{
  "vocab_size": 2048,
  "norm_eps": 1e-05,
  "tie_word_embeddings": false,
  "extras": ["local attention windows", "value embeddings", "learned residual scales", "skips across layers"],
  "init_std_down": 0.0,
  "optimizer": "adamw",
  "schedule": "wsd",
  "decay_shape": "cos",
  "max_seq_len": 256,
  "doc_mask": true
}
Each number is 128 + 32 x the weight over its row's rms, rounded and kept within 0 to 255. Layers, rows and columns count from 0. Numbers have three digits each. The size before them is the row's rms in percent of the matrix's.

# layer 10 MLP down, 64x192, rms 0.264, rows 0-33, columns 0-191
090:194158126165126124168153090114129151130144180109140135057130136094174106085097086151124116140122109103111158129128200126085108095108111167161105124138207141163114105170139104091149163164125065144160106122142162138122130128117196141107174061162116128129108121113113117211126094114112161104118159161136180120107024122163142079084132071136125156139105144119157130077158147165105168075095133090100159141145137115133125152153088117140122105149106150083143130091102147150111073167156112141206140113178162112059121170084098095135118141076110192102161063169122051109104170116149091129
098:120158127158123169146115141106138120175129138140136147119124105154132077121130179104150104136189125188057037115129134099072126107149147110082054157093115155178125115162115077160139146123201188169177069166099111104091081163132100146148087109102189094146115140154092170155115123147125136086161135138156095117171129134169079086139110141147083113095095073173152108189132139156134148106178115131099138049122145191184126128129113106114133190141111162140173086095173112127147127179119120133143103147093171129182056159144117157137133157102084188087160174152173161129092108143113150122
095:109165069123141174151149150145125126117141157115147133148173126125150138123126141140073118153071133082120159132114106162115113148070089183131125099167135154112145078125146176151090092085000135137112176105121141185106118143072137133097092165117115137161148151084166151115136085111107140108125174123162141126164108104105058174149182139073162103112101159167104124126137067180142123124110193159152124126110089213118160061149113130114120140130129137141171173141080088098111147092143157146140097149168167172081157168150164151153175134102128111090137111106156203137057078111119138061
092:103161171096146151167154079121068150162126141133135178101183152101093076116173136080110126067133104162084138117118171097125104170142170057092110150164101145166096098100124171093153098168177150087179102177137150118099129205170103056149144138143106081175124103109129106148207122096074177114131122148104094118122111162191148127139139112117096141092078114161192106099105123156175167113059136127161179122148133150129116108121097064144084174169130157176125193105125157191130163136135109118103076143136141129158094113106127124146131075135145116131092091102121108118097129100160054122
083:151129136156160158130076193120092062060161082180100126155139176157132059114152133105131108152096128143130089115111162114182161102130098040102172137137110110088152070105117145129124123052096086102133156155179177110146150081102145195099119141088098078160172147160133105131136124187103170176129116194131131154097139111124101100197147119146152144125183071157179117110155151159066092160111194123129093132119147137140091134134123093131114117070165112160124081106149066165136104046125142091133152118148143104085141134099146121091151176128103175124145070124100120162108093125092123125
100:129143130088153095123156130097115183076089081067145122142103160170080145091058152111109104125096123150173098104155156183115153130134077174154069135147127130112175163135130129109158176150091126168122175103121128114116124188143107114122071136175095119140081157174157139116132130138158182140155162156154157122153170162144171123149111104074082135204126094102108127129087166143136158120138155126105149121178075123093120110090118078146140151076166112207156177131121130100028111168133101116130142132131173137078160143123100160155130162147176200139108121141099039092163081144141163196
103:129182108128112069134157039107171150107117096150135189080118104118108136168138175108113123114139101128115190162176164119174152088131145182119146126131092142000165106127129115109167162152138163103137158152182189118120140069110136146143150159088131108158136134165157112137095104134122126142100111092133125201082140087100201118102146120095099087206147172148161123118144098107139111139116111059146125100108181141158154162032116183107175161113060118119118113139085130092130147114066156134138122172098157099128105169150121097110130149129155142128140099146149132151099104128076125106
101:095139063102093129116079175084121158161165144157104126124106192144150107110144066183158168134132154129093109136112067177083118106170130155127175146125148118144108105127109116150064160104155140076116080102137170197157163151144099171166103124146177129121099115138133104133192139037139134112112157093070145182153156154167087138143071148090156106056134177158070128114159129156175162106101136152119131127140140069103113142164120182122167104222157116090092169109136099128142156121127061140148114153174109134094105155137106121089066084128125203147095156137155153090144136148128120105
110:151133092153170117154081088134168067174164097127155145106043129183160126077119125107149096146134161144174123102140150081123158089185126084099124125128168146175114148112121105087187120151164139092132173123139117095148101208085130123063116070115182118131197124127147094145044204115100111125148078121141125120153107106122120137158146091107088082157076118148130112140171114087144107171132060082133100109130171115130093179152124136177109178139115083071121147164135123113097105127098139094134112097183103106124174149102127099142113143097102104185138062162075156182137110132110067098
111:108183112160143150124136160116049096106152128098129147127109095117069094117073101087062079095038100166157114181143114112067193170145167117102183115155158164086073118117099140086175157141107140081144158116153159102119089096080087158110131143135105139119132112135155099139125117111079105152180123148127150123213075130095124092165170146124158147140107078097073109133185097155103110164125167048089121088125112183155135143125082106169128133138106105134106124138127121095118156093098124132124171140168140105076149134107161140099135163095067096185147098180109138079177102096143073128
097:093084143154085082084068098122165140148103223131152107145165118131107158136067106151111133185165173100122150130099089135131127136116098122171091179119117159101151165176172162143094052170158152109112120094092100101182138167143144107148182117141118166127146153098079165119181118137181086140155140094060097107124193170073094147172081149121152145130113138111096073142082135121131116119128094161135044105108113149090158128133159126119130092118158150092123056130113159094132153120119094139132128117161133157128116106086073141170119138168117127109081154121168136145096195179157188212
099:170116096135180140184190108189056068143156131171113188135097080106134116125082116106100141155096148151130085156195151072128208136153085162074158142160173169123127146098124123110160138173106127131155152101123121116100093136108130131145131123130143148121139128150147127186095113167130145132150154169146158056160091087163178072094151111122123062087126109070105096112102138139104167136114131110134164106140147184143090138152065129166214107127115078122116223147174115158126158141080150099147098094127135104124139153122167095105171136149138105083180081182135198156125140095124113126
102:144146126164110133138094102146150178082072160093152106117158152131161166154139105160142164165121131077100182192127156132141085136120172169184126182065136080052125174146123153123087091142155075136127140106136081155124122104123128135118141115130122188141107112160124136139120064134123109175127101103126136113141140133106124158112112180125137184112137079135128162127090185106123129114150085124125136120101096183135125087125141137077098150124140110182175122086163090124113119197185172135148219024115135139061117143174045190129093141152119112165121103098113164123137182184153131196
097:101126086189131179146072086102191141161121160117138189126103185140093192135104123101147104083162161072106114145124134106105135168147103148126158132115084117153143163056103097124097098127100084047122198042125129066154070075146131127168189098187102115091184098128129094127083105071140161146169154121083112149093053119151120115128133145073193124146132111134142168124131129121145108047124124150089124159106083114106157122147156117141186109115172163145096154151176153135086123088129134126112119142142102125138110152185170131132101144112099092144102099105134106092124183134177124089
093:163143077182120111073143123159147181169191137195115109154118125098124076135171132113154147137145134071095108110158121121192068145169208094131151192122163105157177136184196177091120148191158137165118117115126157081164114103144146121147112122102123137094185171099160168129119157157109179118077088099112129190101125092166118186140058140114147130131071112140124172142168157134173132126051130111086087119149172122076142143113150114086125144150119098073106142155130120134134100119134098136093138097171156121155118095163079127097135081096117119129112143140139113095138203137219109113
087:125111054118162155178179087162117101122116104100051118134090125142109080129215148121122109106097115165178081099148116132167104114135177094121167109172107179135100154083148118084127147123079095171166164137193154094059110114124130154090164190098128102103119064161146156174142138072138092126071143150184174157163087066139165134137129142138124147100174127117167101127165126103120156129099101081125137104123158165090111118114123095126130115080123115105104124139132177151150122165161143112184097048121060087193177107136123137074151056115130093131153105145137166120079128153103118102
105:191146180143119141161145084150141121148124093147121119111112137159153132118122131105150082116102063160127091064128120117128191095167096133086094063189123132108084155114084160090152138138172134123153128127111130150142118167053132159121119109144120078154100077081174091144141115087137136185148181177157175152198084130099208048118141079191096116137114089136100167141123139153128098188153117077165113071102175114180097136165080129142174111114078132099099158142137108169123105130139093113180134138089131120129192108117082101074151182101117132115129098174132116149141064116100085143
099:138137171100157129119125159086131125108134141185100188068150057107152149080166133084088112093114109090135123146096170121139121139156121123142137142195174140087112188109086151056140130090148156121138108161138140130130126110143062099137188092101151175136154088117124083120160123151142120168206138146152184089079155158091121103147160095129101079131117204125095118180115085070077108183134097134164168098107124129137099123160126130066110167153140092098124065049097194154133149095104133087118124147150076070124113169111144094181175102060101123157130171161121146129093125131124156135
084:103150155059100140132102176099089104134123121108152139151098185102103189132094121147101129125146186077108171154122140160136139152071144179148129161056069119179173100120079147112169168176136122146179127152106107131158161112155171118187095146112115178118138120084118148192125148131198105095124102114140085156138148145134109123140138151166100204166138103084147124126141150147134129099165161112132139172160091103152144055100132110116087122111157171098198099148119126080133141110122229138114163082069153170176157117117087187118061132153156190106158155107122143133184148137085095138
100:123106147148097169125098104149171127082101138132117144123150098097140107138117134111140127115133145119165129155093111116113152148077181131162137070150122107099122165104145170137122167121082131153151136133112155062121093137142188112103075118124078133129072149174132178102117067150213123059149133076099077140085136148105145168133114100088092148110197145098121094115100168180066132160077153143198089142159116137139133078093164149157081135157164160152193159132045157129111095120183168168100182148082086162117109096121070096138074126095148126099134117169089116084207090142110136086
103:136143189120178148129159102157145119134117085119068147074142083121072154102116177089097112138139104184152156080153160081134117104163147082082125093180085128065085108132136141134153157119128151167137129128164097163089105131097108071085119123141145109120162104113142110150077081134135146153145159159163112151115110141152151077086173115155059187112101094186165130112152078071101146174153163107150136081112152149195091093166087067149161140091100125164127083137150105155148116176148083102110126125139105115168098188097181072121118124117122101126160149143075129142158156053042079124
098:071108070145132150123140099154138116082084146147132069106136183116156095159117048199135122146124185109040129118054133124085096137106118109143061152151090075105099163156120117208093145097147165088122096119056125168149157109132116079170189140141198136129118130115168082114098128099171125073135118134113148160137164154111105151178118106124182144136157105161103147168089142113147078085122113188152146160176095137106159116164155134148141108136119132168098130085121156099077117183152109080163106127120171144124084101105116123087109162109158146055118129101133116125141053150095145162
094:150202088123163139140119100145151125083090076144086193135116116154100076118121118132159140158103098165091085176187198101182131107104126143123177102068179150182141104105178090094120097146128076129147104179173153101109110101063115081109173157094122115121182071072145100113073086128141089178151148191156108102158162131181097112111175179051124151161133130111125111142149112135079162160136150110101201135120143113108081139160096122157154160135112104146145129126163089195101114082139145064120113124128138062090163178105147114160097133124152136125171092147117153121127158108103134127
099:142150112165113133097123119099138150117068184148148114120142142118116159125078085103131172171113179093173151092124089126100182128112117123135107125110145085103113185114150147103119100089142166127118092059124101110132119094172115132119069122137112076048112148133124167150193142123131111124142157156085092161141194161143136124117101132087097163126144189108097074127161128136113088082187156159074129111216156144141111153173109106140183068142089087094139098183121228051125125115129091116100104153125162143161094139142096168166077160106145190096102143146173068090115161090098124142
101:146163090084094090175156078105140150160098093164111084126096060055131119168144142125194107133110138065088157143182125144151160126091102128154124115139129170170112112122153170088121138146115130089156171122161134101125109170119115139159118118105109063153086094102145164116142185132165087135101117137153158179099117131097109088123110130136158061158083179072147092082169175115104125127077081112047119111097165121136136192068142189114145143138121125083139093107125128163109141101038151066171163141142142102158100174107115148062142043141133161152151108153102107126126122147086088127
099:173146115098113040134149090142166109181205092123108158111145093092088142193134144120169167141170150101206164139145141131090127121130108156134149128127149165172135147081076121127124102149161110123156114128192140117069100107156155172114200135144153083154114090138144085148151140094152117140128163124133103147085073077162115118148175145131152115100104200102148112124073119107141123177108090098103109119197153132090121221114139134105150171122149094082083168178162140162142118086076120140102196128138124101100087117105152112128144078132084164166151166123153147116210179080098109119
091:158165116125111174156105123196086158113163091075086096148158127151130159137134111125116115075143157124102155104147103098095173081122148103159119130105163107146138161104157211121084165162107099105157150168141146080160113152126080144117075073090102104087170140206103086119109151147203151093129186122110098127092064112205091110062118219151102135140146087127198089100092158131192156119136146112170164146146123144139147125152083135144130102140106110121090147211113110097164161135114109086120159118098149119123203114127172150125086180113130116184129113108137149154091155139179130138
093:107100218163083071113171162133128120088134116150148069191117134126081162121100108137037114107117157137169130163079113147111070091091113152104149084176133054162128133192110124108060059144095142099077142120119114065108139142124222146174143117114167119147131146171125154092066102132101166185117186106093137135137143096135096180081125134173127143115112157107097054155158156168165133094108156133135192150103132144108142142119183153135146190091114142183120156122152153144162097155122127116105120162101113132095109117119133149130162149121092076130143169149167093087151147112100130092
097:147090150107080050133134089130169169150061175154194106131124137069128191150146109170148122109106097151135101151109085178136098127100165122095087110121094138115136108162133090137099093109136170124101083143101137190091125126173098100085091118170160165150137129151133113066156130116094123149112104123105107111123154186102126158109118115140130120134136194200094155215101107145178136108126172154166126093169134170095175195182177187131132094130169153124120065078056130140167129094156105156094107129181156134128132102092109100155160060140102098120096140078164146166133160122124172171
104:115093097112113116124131140130113140138154162143110122211110131181124187169194074171147161139170131146118185133115097139055125136151154133117091143098064151126100185132161107127119149126153162123172119178084149104146192121128093149140175095171126131113123172137067168103158134078148093110143140052154118091095136098111136118183134068137115129125087093150153122101090190151104065124039133164167110153081141151108159101122081131131074124102135151120151145074119102123057145114157139103122167134102130162118110097120119153070114082179152081104046125072125168185090124166135105152
111:150143116193172089152158107125148141083141080122106160150144121163115127058117114119092074162116096178112093153151195119111105070152082154168100093153157058135077118097094129112128171121105109101100127141180122169085111103097108124057135141114105143098103054131102094187138097104119136156169143153144162079162146098160115119147185120104160194135151031175091105143175083150084119136135192084081157128154135111133071127124050102158114166147123111153122100110169103100091128112098157107164139107138097065158133140114109131108169192118134149104178133128127129143128076075132129176
095:120105131129102156121113104085101047111138133147135093142172089145103188102140142084150092066171095160144109154118124081100064144074115146107084122165134157133122171142108114143090083174150075165071104082131129106113108102132178102111116129068121125125104136119092125102121167150074185174158140120123068151154117135145131109135138139172122131149091080163121113173127168129131135184206108144133075125070137089098144100105108050197119100136122160073139133040122103176136089080111127125144062170168135094118131109099146164129165132071158158191127053145141122120127171107128162086
099:073128115127121147136138114169137179121105154228082145096133141106128109150081099142109148140049103213153184125125132173139130160209144109150134179123141151063144122151121180129118194144158114151127075147095170145136114178148127185155234127094167180128152148114132089126161136159142122087150097132147194112112107159185097111155097106129176161100151143159174154138175112149116187147124132165132111082125110116119143125177129148102062062105165115117140098152130135127072136091113126157138160177144127140071124145121137118152117108131123162106144132137052143155198105159102185150
098:095097137102170096054146136106153168190122116119141113121102119142160090135061112126144157193106156126159159103131147156122100101144109145185103141159106103137133130154123159120127139136139185131060091067099116149144139130101116082064053166202109160133093142154137138063157159143117071075144114092118100092094070195136135154144110114108117105118079154189137133165119125097161084074119154148109093193167093113085158110116133133108081133131139178092070197151110171021062116141122132110116129133131162149131112115144125171114084163109179113121157139094154086123105158140165169141